Weights of a small GPT-style language model, trained from scratch on English Wikipedia.
Size: 10 layers, width 128, 8 heads of 32 (1 for keys and values), MLP 512 SwiGLU, vocabulary 8192, 4.8M parameters.
Architecture: RMSNorm before each block, normalized queries and keys.
Training: a variant of SOAP for these matrices, 4700 steps.
Each number is 128 + 24 x the weight over its row's rms, rounded and kept within 0 to 255. Layers, rows and columns count from 0. The size above them is the row's rms in percent of the matrix's.

# layer 7 MLP gate, 512x128, rms 0.301, rows 497-511, columns 0-63
size [102 101  99 107  97  99 101  99  91  96  92 108  98 100  98]
[[126 114 153 128 119 107 122 126 171 114  81 172 126 107 105 130  94 114 143 114 104 126 157 132 121 124 115 163 142 132 124 116 120 105 100 121 186 117 102  94 127 124 159 167 133 132  64 127 142  91 140  77 136  88 102 159 128  91  72 128  70 134 113 150]
 [141 112 143 127  74 173  78 116  93 158 146 135 115 116 181 159 112 145 159 164 133 172 140 158 100  96 164  98 132 148 130 121 125 127 149 172 167 108 141 110 158 124 111  94 123  85 134 134 131 142 150 113 127  93 158 116 109 155 116 119 114 143 133 153]
 [121 163  59 125 117 122  65 137 103 174 114 150 140 124 166 148 157 120 166 111 122 137 142  75 151 111 130 102 134 131 137 131 137 111  85 118 149 127 114 123 163 163 133 135 136 123 122 135 108 127 145  86 114 162  94 173 126 110 126 151 152  99 149 148]
 [147 189 123 126 147 148 148 170 108 127 121 157 115 124 142 160 116 141 161 148 103 167 153 134  99 117 169 132 137  75 120 125 125 140 158 102 135 119 131 128  45 111 122 109 100 115 162 147 108  94 121 137 166 108 129 139 127 166 160 131 108 143 117 135]
 [147 131  87 158 102 139 151 173 111 102  93 128 107 102 141 144 144 135  91 122 126  99 101 151 112  82 141 132 112 141 159 104 138 109  76  87  86 116 178  93 128 114 126 114 133 126 123 118 146 110 110 118 123 112 161 157 104 108 113  97 162 135 113  99]
 [118 101 147 132 152 162 124 139  74 104 119 149 149  91 123  95 147 148 123 125 101 128 122 193  92 141 164 150 105 160 112 114 154 161 113 128 104  96 118 108 166 141 140 137 118 131 113 133 115 107 118 164 134  78 121  84 110 116 134 161 134 141 133 134]
 [146 163  87 132 204 150 131 136  91 159 181  99 104 137 105  82  88 163 107 154 161 144 148 127 134  91 112 122 112 135 150 104 127 187 158 172 135 100 149 138 115 147  96 134 125 100 114 141 148 144 148  99 135 107 163 129 163 126 118 135  94 128 146 131]
 [140 151 119 121 111 116 118 133 130 120 132 117 118 146 130 137 151 140  87 126 117 113 182 134 113 144 127 134 191 122 127 139 118 157 103 119 133 124 130 145 127 110  67 103 121 164 148  50 157 121 160 147 126 115 108 168 167 105 100 114 120 163 137 126]
 [142 128 137 101 161 121 144 108 166 135 128 175 164 142 128 128 160 183 134 135 166 135 125 137 110 147 122 108 105 101 132 152 153 124 118 139 121 108 168 130 159 128 117 140 134  94 107 142 161 163 119 125 130 130 142 133 175 141  89 127  97 154 139 115]
 [120 122 120 160 156 160 113 168  96 149 106 139 155 136 147 139 130  93 132  86  82 128 163 104 121 150 165 131 126 110 168 126 128 104 149 107 150 120 152 129 134  94 162 110 121 156 111 168 144 134 140 134 116 150 122 131 114 163 150 147 141  94 155 132]
 [111 162 123 123 121 138  99 139 103 139 156 110 118 134 118 175 108 119 116 150 106 122 112 171 119 108 146 123 119 101 145 147 124  92 135 114 160 105 180 161 112 100 164 136 140 128 128 130 151 140 130  91 126 109 110 159 116 130 117 108 118 149 138 155]
 [155 111 119 125 139 132 137 140 163 163 126 101  83 131  94 111 128 158 151 149 143  86  93 145  87 135 100  78 161 163 135 132 138 159  90  99 116 137 120  88 120 145 154 135 127  87 110 112 133 157 148  98 121 122 136 142 124 129 137 113 151 138 149 104]
 [125 120 100 125 138 118 142 117 121 162 137 140  98 141 143 112  92  88 205 130 146 133  92 110 128 104 111 164 129 139 122 135 116 123 151 121 133 117 149  80 151 137 145 103  99 106 139 191 127 155 153 131 116 133 131 159 148 137 130 109  82 130 108 122]
 [104 101 154 107 126 146 158 127 160 116 154 119 137 166 136 138 105 127 119 138 141 140 156 131 137 166 109 120 151 171 137 188  75 113 133  99 120 135  84 132 141 132 158 119 122 155 130 132 133 131 126 117 152  97 103  90  96 135 151 124 125  84 129 162]
 [ 98 153 118 108  81  90  95 133 125 164 149 143 133  77 143 162  75 123 103 117 120 121 131 122 128 112 108 106 127 121 104 118 119 129 154 136 148 137 122 153 139 116 108 128 116  90 117 160  90 118 132  83 146 166 143 134  95 159 174 132 140  90 114  93]]
# layer 7 MLP up, 512x128, rms 0.308, rows 497-511, columns 0-63
size [106 105  99  96 105  97 100  96  96  95  90 112 105  99  99]
[[100 125  85 142 124 145 185  86 106 128 161 118 149 160 104 116 145 144  69 133 123 108 105  96 150 124 151 106 124 106 128 138 173 106 129  93 113 119 162 188 102 156 131 133 128 108 151 107 113 107 116 120 135 108 148 126 130 133 110 117 193  90 145 123]
 [166 123  93  99 125 141 147 112 114  95 102 108  98 146 129 107 117 124 140 131 156 117 166 129 135 128 117 133 125 112 131 137  88 162 153 117  96  96 106  93  92 143 154 152 107 113 104 149 128 122 148 145 136 129 168 144 155 141 150 145  57 115 134 188]
 [102 116 119  88 132 123 134 137 125 105 136 146 124 167  73 132 102 116 157 150  93 129 143 106 117 139 122 137 110 111 121 125 114 123 123 148 124 116 135 155 127 143 101 178 125 127 146 135 126 118 174 142 112 110 152 111 183 101 189 157 128 143 115 112]
 [186  97 102  70 122  98 113 167 152 137 167 107 126 147 124 122 113 103 153 140 133 152 114 113 119 152  99 155 115 123 161 119  98 154 157 148 115  87 151 137 128 147 150 148 116 140 123 136 139 129 141 142 135  75 187 121 113 105 143 121 129  98  62 134]
 [110 167 110 123 141 130 148 152 122 140 121 131  96  90 106 139 144 146 127 128 104 104 116 114 108 107 120 137 134 114 141 111 142 122  53 147 115 153 176 142 131 148 165 131  81 174 107 152 127 118 143 115 153 156 154 138  77 155 110 148 129 142  92 134]
 [164 105 111 102 121 162 127 104 109 117  88 168 152 120 133 117 113 159 116 138 122 156 104 130 156 118 114 135 103 121 117 156 183 162 152 130 133 129 119 131 158 144 128 112 108 160 122 105 129 123 122 127 124 122 141  63 180 134 104 161 107 105 139 170]
 [115  89 169 138 115 100 157 149 111 110 129 116 125 110 109 137 108 102 151 103 110 123 153 141 130 128 180 118 142 111 107 153 101  92  96 110 175 116 127 119 150  72 137 152 156 137 121 165 135 108  94 129 114 120 107 152  79 101 139 117 123 158 102 112]
 [108 145 101 169 129 125 176 142  85  93 170  90 158  91 112 142 151  94 186 125 136  98  99 113 124 134 110 140  93  71 114 121 126 113  79  84 165  93 123  96 113 137 140 116 152 122 100 145 131  85 118 104 187 127 112 118 113 144 147 108 182 135 151 123]
 [146  86 132 115 111 157 109 152 159 141 118 127  82 150 154 120 142  77  85 120 119 121 138 105 142 127 152 104 145 131 118 101 135 162 192 108 158  92 127 104 137 111  84 105 111 113 121 137  99 132 139 129 123 108 142 130 138 135 111 100  99 165 126 131]
 [127  93 143 114 151 165  84 133  69 124 128 121 108 131 136 140 148  71 120 143 101 156 153 137 139 141 171 134 156 129 130 130 105 127 150 111 173 121 107 116 124 116 148 104 140 169 141 127 130 140 132 139 109 118 124 128  96 152 143 144 143 165 157 178]
 [188 119 118 121 118  95 159 140 155 119 108 105 147  91 157 160 128 134 138 108 116 133 128 148  63  71 146 127 103  95 186 155 102 104 126  78 131 116 172 116 114  76 154 108 151 133 127 124 149 146 139 116  94 113 117 191 159  97 144  85 109 132 131 101]
 [125 134 117 125 113 121 111 107 181 127 115 145 116 144 166 140 110 134 106 107 133 148 121 121 178 141 173 184 167 134  91 124 133 118 132 163 118 101 116 130 113 141  92 105 122 130 129 140 146 124  99 146 135 147 117 109 161 165 144 117 163  99 124 113]
 [141 103 143 119 144 120 149 104 135 130 129 110 118 116 128 166 143 134  97 112 120 132 117 136 121 150 158 153 138 142 123 151 122 110 117 129 136 140 137 140 139 125 106 207 138 118 107 138 142 122 153 113 151 113 156 116 137 143 161 134 135  77 180 134]
 [114 132 175 100 125  79 108 105 145 147 122 125 136  91 159 101 147  95 131 121 147 159 118 122 131 166 151 151 140 164 117 167  92 112 111 151 154 128 124 127 154 108 176 144  83 157 140 111 129 128 125 105  91  80 152 126 162 132 171 141 127  99 124 173]
 [163 125 165 163 150 121 159 117 120 118 132 139 101 144 149 168 160 139 118 102 131 169  94 136 118 122 146 125 155 144 138  94  99 109 118 137 141 125 133 127 147 114 136 163 137 143  83 135 129 154 161 134 121 124 130 133 149 135 118 101 138 183 107 100]]
# layer 7 MLP down (transposed), 512x128, rms 0.3, rows 497-511, columns 0-63
size [106 104  94  99 106  97 103 101 100  98  93 102 105  98  98]
[[159  99 142 108 143 134 131 103 114 169 142  93 123  92  91 107 169 149 107 167 105 115 133 118 114 116 144  76 166  74 138 124 126 140 163 170  73 118 125 141 108 143 101 130 142 190  85  97 128 156 130 129 111 122 144 112  92 124 150 126 176 126 102 104]
 [126 136 101  86 119 112 120 128  95 130  87 123 141 147 119 140 144 154 147 149 124 124 108 148 118 128 136  85 195 133 122  82  89 165 166 151 155  78 133 151 119 116 116 108 134 148 130 152 143 113 131 123 141 135 156 122 129 107 102  99  65 117 119 175]
 [110 176 148 134  82 145 113  73 153 161 174 128 142 110 143 148 123 126  91 117 128 111 149 119 162 113  96 121  95 126 165 150 151 145 141 123 128 140 144 142 165 181  90  93 107 155 136  99 134  97 127 117  95 175 102 158 117 128  87 108 145 121 147 162]
 [154 141 138 123 157 110 146 193 154 123 151 108 112 116 137 168 117 129 156 117  78 168 101 143 135 153 165 156 125 105 163 113  95 103 120 141 139 121 103 122  87  81 101 135  98 142 135 153 129 124 125 141 128 117 132 182 105 137 129 103 153 120 163 122]
 [121 133 187 133 131 157  97 160  97 190 102 107 167  94 137  99 107 156 163  92 127 116 111 110 122 162 150 114 103 129 120 142 107 165 169 112 131 136 150 151 121 119 130 148 109 106 115 159 146 123 123 131 128 167 166  86 143 109 103 173 130 106  81 113]
 [119 164  75 137  91 127 134 131 154 125  92 125 101 152 166 172 116 171 121 124 166 135 108 141 142 134 124 106  94  84 174 105 145 154 148 151 107 142 164  89  93 130  87  94 136 119 145 142  81 109 159  98  93 101 104 132 132 143 128 130 110  96 151  85]
 [ 89 115 112 111 100 130 144 119  92 164 157 144 128  93 163 152 134 169 156 138 138 113 164 122 139 123 150 114 124 147 122 173 133 124 150 129 143 111 120  81 133  87 123 167 115 123 124 160 125 161 141 115 133 165 143 186 146 136 128 128 111 151 132 129]
 [149 142 166 153 128 147 177 174  95 103 119 106 156 128 119 113 129 142 132 163 102 147 130 111 131 128 116 149 135 110 134 137 137 134  91 178 129 102 120 115 100 109 125 157 121 163 102 149 149 111 117 125 114 114 134 133 127 143 149 148 137  87 140 108]
 [156  93 150 111 103 166 164  47 141  96 126 137 100 101  92  70 129 118 139 126 141 131 149 126 123 152 111 137 129 137 117 153 177 124 180 117 122  84 120 168 107 141 155 123 129 116 102 126 150 134  89 121  96 173  90 132 127 108  82 124 141 145 133 141]
 [134 125 137 137 132 120 135 119 116 138 149 145 162  54  99 128 141  96 105 130 154 138 154 158 155 107 136 164 112 105 148 139 125 121 149  93 161 151 142 132 125 160 127 130 102 137 144 122 157 108 140 142 154  97 131  99 116 139 108 164 145 184 144  96]
 [196 140 114  93 105 145 125 109 111 123 128 146  95  97 161 181 130 176 104 121 149 138 125 165 172 132 117 114 153 169 111 117 171 147 134 152 118 114 126 141 141 113 159 143 128 127 119 150 148 130 116 114 208 108 117 108 151 150 103 133 113 108 132 137]
 [144 143 173 165 148 182 135 151 148 170 122 117 114 159 157 126 160 106 146 144 139 101 118 119 160  88 124  90 149 111 133  97 144 134 116 115 145  96 147 198 126 125 150  87 130 135 150 178 159 127 138 157 127 146 115 139 139 167  62 105 119 144 106 130]
 [130 147 123  70 123 121 122 132 101 120 125 138 152 124 125 129 105 111 132 129 154 116 161 108 116 155 111 125 186 112 120 127 128 157 132 110 170 101 134  88 145 174  93 143 109  74 136 152  61 192 148 110 151 109 139 161 112 118 177 143 131 139 139 138]
 [143 106 136 175 146 148 157 135 103 127 116 119 102 177 136 189  90 133  86 134 122 149 125 102 122  98 143  68 164 127 150 123 138 166 108 159 100 124 110 100 144 176  97 124 177 138 124 127 104 135 109 162 163 171 157  84 136 112 124 149 162 115 172  95]
 [108 130 156 158 151 107  83 151 166 148 104 148 162 107  99 155 119 127 109 143 135 138 147 133 148 121 193 181 100  97 133  79 127 109 130 100 171 131 109 128 120 144 165 101  99 108 125 132 106  79 129 137 190 122 109 112  90 120 113  70 121 139 105 179]]